{"head_dim": 32, "rope_fraction": 1.0, "optimizer": "muon_variant", "lr_mult_o": 2.0, "lr_mult_down": 2.0, "grad_clip": 1.0, "decay_fraction": 0.632, "dataset": "wikipedia_en"}
Each number is 50 + 12 x the weight over its row's rms, rounded and kept within 0 to 99. Layers, rows and columns count from 0. The size before them is the row's rms in percent of the matrix's.

# down: layer 10 MLP down (transposed), 192x64, rms 0.224, rows 175-191, columns 0-63
# gate: layer 10 MLP gate, 192x64, rms 0.202, rows 176-191, columns 0-63
# up: layer 10 MLP up, 192x64, rms 0.206, rows 176-191, columns 0-63
down175 096:45 28 64 46 43 52 57 40 55 53 42 55 52 65 46 64 58 35 37 35 42 49 47 44 46 56 47 67 42 43 31 49 62 37 34 47 26 53 69 59 37 65 45 73 53 34 53 39 45 70 52 52 35 22 51 64 42 72 46 55 38 55 59 75
gate176 098:45 36 36 56 37 39 86 53 43 35 47 68 48 39 61 72 65 49 47 56 52 65 52 54 45 48 32 60 43 41 31 49 40 50 54 56 38 48 32 55 51 65 40 46 59 41 41 38 35 28 39 64 52 47 38 29 43 51 36 26 64 45 58 65
up176 104:59 54 31 48 61 42 80 32 36 35 48 48 37 43 48 41 65 45 31 43 63 55 58 62 50 57 68 35 60 52 44 44 60 55 57 59 67 57 70 69 45 30 44 78 63 44 41 24 50 48 55 67 39 64 57 47 54 55 46 61 62 45 60 58
down176 099:32 34 61 52 36 46 38 49 55 38 50 75 40 54 53 37 45 54 80 72 38 62 35 37 47 45 36 54 36 42 64 53 24 35 51 56 38 63 46 45 45 60 42 35 51 62 33 57 27 30 44 59 55 40 47 55 47 50 55 50 36 30 64 51
gate177 098:43 44 47 42 52 62 48 22 60 65 56 51 49 44 31 37 43 55 28 62 62 39 28 42 39 65 37 51 51 63 66 52 41 47 70 33 59 49 52 70 63 43 41 60 68 73 53 46 64 55 48 37 66 44 32 71 56 46 38 57 40 49 48 30
up177 095:52 50 46 45 49 56 36 45 59 61 48 68 33 43 62 46 30 65 57 73 54 69 38 11 69 40 57 36 45 54 47 51 76 64 46 41 29 33 49 63 62 41 38 35 44 44 42 41 28 53 52 54 41 51 41 45 53 51 44 41 49 58 33 43
down177 091:61 44 59 47 26 54 45 53 56 52 66 43 45 60 58 49 49 32 36 57 64 47 29 54 28 36 65 51 50 46 66 45 68 64 48 69 47 73 39 35 42 24 46 50 54 43 45 60 62 55 50 49 66 23 43 50 37 49 36 75 61 41 54 37
gate178 107:63 65 52 65 36 39 34 64 34 49 58 77 63 54 65 56 45 60 56 64 53 55 51 12 39 47 45 52 42 57 48 46 60 54 39 53 42 35 55 37 25 43 51 63 44 47 49 48 75 65 37 56 62 35 49 65 61 46 67 54 33 36 49 45
up178 096:32 46 67 39 47 57 63 43 64 52 28 37 48 60 73 51 46 55 57 31 71 67 49 52 51 65 26 54 50 30 42 48 43 59 53 53 54 57 51 43 52 44 24 65 19 35 59 55 47 50 47 38 62 54 44 42 57 73 48 32 61 64 53 50
down178 104:47 77 62 58 46 43 57 42 44 54 47 57 66 63 44 62 50 53 50 41 48 39 82 29 65 58 49 59 50 67 38 40 52 51 43 45 55 45 54 58 40 68 60 61 36 59 53 93 56 65 61 66 57 61 45 37 31 59 56 61 63 58 51 48
gate179 102:30 61 38 52 41 53 73 34 48 47 64 32 27 49 52 61 44 46 41 36 35 69 77 58 54 60 61 39 41 40 38 40 63 35 58 45 55 46 57 58 57 44 56 65 20 40 51 46 41 63 63 60 49 50 74 66 35 65 43 53 44 58 52 52
up179 093:27 68 39 57 62 66 50 39 45 56 51 43 35 58 55 45 49 35 37 58 27 66 48 54 46 51 46 58 23 69 56 51 52 49 34 60 31 50 43 38 62 59 39 52 39 58 51 43 57 58 80 69 26 60 39 50 59 52 38 53 48 27 32 46
down179 092:55 62 37 47 16 42 60 66 58 46 47 51 40 51 58 78 43 42 55 53 36 44 40 47 47 81 61 43 48 52 42 59 47 46 60 45 60 50 62 83 39 47 60 47 47 36 33 57 47 76 58 61 42 39 63 46 57 48 55 50 32 70 47 39
gate180 099:41 48 64 62 60 20 33 33 34 46 44 45 76 63 62 47 51 56 53 43 52 61 41 48 49 77 61 49 42 59 47 30 30 67 63 52 62 50 44 37 40 39 52 50 63 67 57 53 72 51 53 40 45 60 31 54 53 60 32 46 32 56 48 32
up180 096:55 34 55 55 73 56 42 65 33 53 45 26 47 55 44 15 65 41 47 50 52 53 59 81 50 46 29 55 53 61 50 47 64 44 69 37 63 32 43 30 47 45 50 37 29 53 32 49 64 47 32 36 45 44 54 53 48 39 50 59 57 42 43 41
down180 093:59 43 36 58 67 43 56 44 72 46 62 50 61 50 42 26 40 65 67 43 66 55 39 59 57 59 60 45 43 44 62 39 30 33 40 34 35 56 63 32 49 49 47 37 37 61 49 55 74 42 37 47 58 65 47 58 60 36 28 36 71 56 37 39
gate181 103:43 66 48 51 49 29 51 37 53 45 51 61 62 82 47 43 38 29 32 40 87 35 37 28 30 45 46 52 51 36 36 65 61 65 40 60 43 51 37 39 56 56 47 34 35 55 54 59 42 54 64 47 62 61 50 49 35 44 51 62 42 50 50 45
up181 106:58 55 65 39 41 62 48 41 63 51 43 38 60 42 25 53 43 59 44 60 26 61 39 59 63 58 53 56 45 39 64 50 59 27 37 51 69 60 29 44 52 48 53 24 54 62 64 58 59 42 47 63 60 80 49 49 64 55 45 44 25 69 46 60
down181 101:58 47 59 39 50 44 33 55 42 43 57 58 35 37 55 42 59 70 25 41 42 87 53 58 34 49 44 50 61 52 63 51 70 54 46 47 46 37 67 49 37 42 27 52 37 50 52 30 38 36 33 50 67 49 40 55 76 44 65 40 47 66 42 52
gate182 098:41 80 45 37 56 58 37 57 50 54 37 28 48 54 61 49 44 40 51 34 64 38 50 19 47 64 41 44 34 38 34 55 43 49 51 57 50 81 36 42 42 64 55 46 54 30 48 48 54 62 52 62 63 60 60 47 33 51 70 65 49 74 48 55
up182 086:68 54 25 62 55 59 56 39 48 41 59 67 68 47 62 62 45 50 39 40 68 51 60 45 44 48 63 43 33 41 35 25 35 53 61 45 44 63 75 71 38 61 27 46 44 60 35 42 62 36 70 40 38 52 55 40 40 58 32 39 48 46 54 46
down182 097:58 64 57 62 41 68 63 52 82 35 51 44 65 63 36 50 59 58 32 45 48 52 41 36 35 50 45 57 57 55 53 40 61 53 65 16 34 44 54 70 54 46 57 46 56 48 43 62 50 80 38 38 39 38 56 37 45 48 55 65 34 65 57 44
gate183 112:58 63 43 65 38 66 38 51 48 31 57 58 62 82 61 53 35 52 53 73 47 42 53 58 26 44 40 63 37 49 33 60 35 39 48 52 38 34 45 52 32 32 57 60 48 43 65 44 49 39 56 70 61 68 50 49 60 42 50 51 67 24 56 43
up183 105:35 51 38 33 62 62 48 51 42 32 25 57 64 35 61 49 54 45 22 56 53 48 67 36 62 55 39 44 44 45 44 54 36 20 54 71 46 49 43 43 82 71 55 49 44 39 39 64 52 39 40 51 59 53 41 29 50 57 38 50 60 43 43 48
down183 111:81 50 54 40 56 49 30 53 49 62 47 49 55 53 56 35 52 47 58 22 35 57 52 52 42 54 41 59 44 34 50 41 58 54 73 50 60 47 63 60 43 37 63 44 40 60 49 27 63 27 59 69 61 33 55 62 27 53 38 66 65 65 40 60
gate184 098:70 51 35 58 65 56 67 43 45 35 45 29 51 55 51 45 57 43 54 54 33 57 64 52 54 43 32 22 62 48 55 58 45 48 59 41 50 42 49 59 63 35 45 47 61 38 47 49 46 44 30 72 62 86 72 54 48 35 46 61 74 51 37 48
up184 101:46 54 49 45 72 58 41 43 60 57 75 60 44 44 65 37 72 30 55 51 46 61 55 57 29 58 51 67 53 51 31 41 50 66 39 58 40 41 56 56 43 42 41 34 28 49 46 51 73 41 52 53 31 35 51 30 32 65 41 27 49 51 69 50
down184 104:76 61 49 48 37 41 61 50 47 59 45 38 44 63 49 69 59 46 55 45 69 46 45 68 61 38 42 64 36 27 35 41 52 55 74 55 46 69 44 31 28 59 40 37 59 59 55 63 50 30 63 71 66 44 47 64 38 53 42 69 43 40 44 47
gate185 102:53 59 61 60 58 39 48 44 78 78 54 69 44 85 59 36 42 60 43 55 68 51 57 40 39 69 43 60 51 29 53 60 40 66 48 21 55 57 44 54 61 41 49 37 47 46 51 41 39 35 48 44 63 46 61 40 50 44 40 61 42 34 38 48
up185 102:44 58 53 40 52 45 28 48 37 51 46 42 58 64 59 40 26 53 44 58 57 73 31 30 44 72 52 42 38 48 29 57 56 55 47 52 40 52 52 53 60 37 37 64 51 56 61 77 54 45 43 70 64 70 63 42 47 55 43 24 46 60 34 69
down185 099:39 36 71 42 49 45 41 52 51 56 47 59 57 82 54 63 52 60 66 61 56 29 40 41 51 48 40 61 26 41 72 51 64 50 57 57 48 54 58 33 34 53 62 51 26 45 47 31 48 32 54 53 64 57 52 49 67 53 29 29 28 44 41 53
gate186 101:54 55 76 65 47 48 63 33 50 43 28 47 43 38 60 43 41 45 64 48 51 70 35 57 70 47 34 55 26 58 50 58 38 53 61 57 76 51 50 18 50 30 41 66 37 61 54 52 61 42 27 45 55 35 48 50 45 46 62 54 42 54 66 50
up186 103:44 52 38 29 33 49 49 45 65 51 44 48 43 54 45 60 66 45 52 30 53 52 46 61 46 72 65 40 53 64 45 49 59 61 59 22 70 36 39 50 56 54 43 34 58 68 56 63 71 17 46 62 43 62 61 56 45 49 53 46 29 32 67 52
down186 102:39 32 20 38 62 19 54 52 45 46 46 86 40 46 50 48 42 41 45 65 48 46 50 39 52 66 52 49 44 39 49 55 34 57 33 44 48 67 50 59 63 44 52 45 74 44 38 56 43 17 49 32 50 52 61 55 41 50 56 38 37 59 56 51
gate187 089:26 57 58 47 63 50 36 74 54 49 45 83 62 63 44 60 52 51 33 62 46 47 28 45 58 59 42 54 47 44 48 51 52 48 34 62 62 76 61 53 45 32 53 55 40 40 51 65 45 50 52 66 54 42 65 27 66 45 64 72 71 58 53 44
up187 086:44 41 41 62 54 46 43 58 52 37 38 28 68 52 35 66 52 43 62 71 46 39 52 47 69 59 73 54 49 56 67 35 64 54 59 78 46 54 25 54 50 54 42 65 59 62 65 27 34 43 58 48 45 54 59 47 43 54 38 22 58 53 61 55
down187 090:56 45 36 39 61 55 37 47 47 73 56 68 44 43 62 35 35 55 61 40 49 65 49 58 39 54 21 50 34 54 72 69 54 49 41 43 53 92 38 51 57 42 50 54 45 52 51 30 57 68 54 46 53 50 41 79 42 62 55 57 43 48 53 51
gate188 105:16 58 48 82 52 62 44 53 72 71 52 58 44 62 66 62 65 55 61 43 43 85 67 47 57 41 62 43 56 38 57 66 49 51 51 51 51 46 40 55 47 57 42 57 43 49 58 40 47 65 49 28 39 47 30 46 30 40 58 43 54 53 50 60
up188 096:40 62 57 45 41 43 55 32 45 44 56 35 63 50 66 54 50 33 41 53 39 44 39 56 60 37 46 39 49 70 51 50 07 49 44 44 51 51 45 60 37 58 44 68 53 35 36 54 70 48 42 39 51 46 61 33 63 63 22 56 72 37 53 64
down188 092:63 44 39 43 53 72 55 64 35 62 34 70 52 45 38 54 62 46 58 45 66 58 63 45 39 35 67 52 46 46 51 44 53 39 63 59 29 22 29 61 67 51 51 37 32 55 45 59 18 62 46 68 42 51 59 49 48 41 54 66 51 67 51 53
gate189 106:56 67 33 46 37 71 39 51 46 61 49 41 57 57 27 39 57 53 52 56 44 39 49 41 50 50 45 59 76 46 44 68 61 65 74 71 50 45 21 58 43 62 66 41 51 83 63 52 53 60 52 77 64 53 61 50 52 57 52 45 43 51 49 51
up189 094:63 51 37 40 41 53 46 70 59 46 41 53 55 73 57 32 54 54 47 59 60 51 49 48 37 59 21 46 41 45 44 38 38 38 64 45 39 58 56 55 71 41 46 57 49 46 13 53 56 61 50 74 66 50 43 40 56 51 65 20 58 47 65 63
down189 088:71 50 38 57 45 30 55 30 37 52 49 60 54 47 41 59 46 47 59 56 50 52 54 58 44 60 47 35 58 49 67 56 41 61 45 58 44 53 71 55 48 54 70 28 68 40 52 68 63 51 38 54 44 64 13 42 40 65 23 29 57 41 33 55
gate190 092:50 60 18 56 64 57 59 42 59 38 57 51 54 45 53 54 42 50 37 58 55 55 33 48 51 62 58 55 21 66 48 29 45 42 40 44 43 73 39 30 58 49 63 57 42 61 33 71 31 45 59 49 65 41 50 77 41 51 42 55 32 40 62 59
up190 099:69 57 45 54 53 41 53 29 28 51 53 64 58 43 66 38 68 49 45 45 64 17 34 50 52 48 48 55 67 39 30 61 54 42 53 43 69 50 48 63 43 59 57 69 51 29 46 56 59 64 59 63 48 37 50 36 37 51 27 36 44 68 33 47
down190 080:47 34 54 46 67 66 42 62 47 32 53 33 50 43 33 44 45 47 61 53 62 53 61 43 39 42 51 36 43 55 60 38 45 52 49 46 48 32 43 54 49 67 37 42 53 68 41 14 49 28 52 29 61 79 50 54 63 74 39 67 53 35 53 48
gate191 100:42 48 39 29 48 30 35 41 42 44 40 49 70 49 28 41 70 54 55 45 52 66 41 38 59 44 31 54 38 54 47 48 53 57 38 65 64 71 62 44 46 64 46 47 43 59 59 44 17 56 23 46 59 44 34 53 39 58 56 66 70 45 33 49
up191 088:26 31 54 41 66 44 30 62 28 72 39 43 41 35 41 62 42 46 37 43 45 47 40 34 48 46 31 67 36 51 48 60 54 39 36 48 48 57 37 39 51 37 32 51 60 11 52 44 45 53 51 41 40 60 55 55 52 44 48 45 70 55 37 64
down191 089:46 42 55 61 44 46 60 47 58 32 59 56 56 36 51 57 66 65 47 40 47 42 41 61 42 59 36 35 37 28 27 35 56 33 43 65 51 50 78 52 65 40 55 36 31 57 68 44 33 52 54 48 57 48 52 59 35 39 52 60 41 73 56 20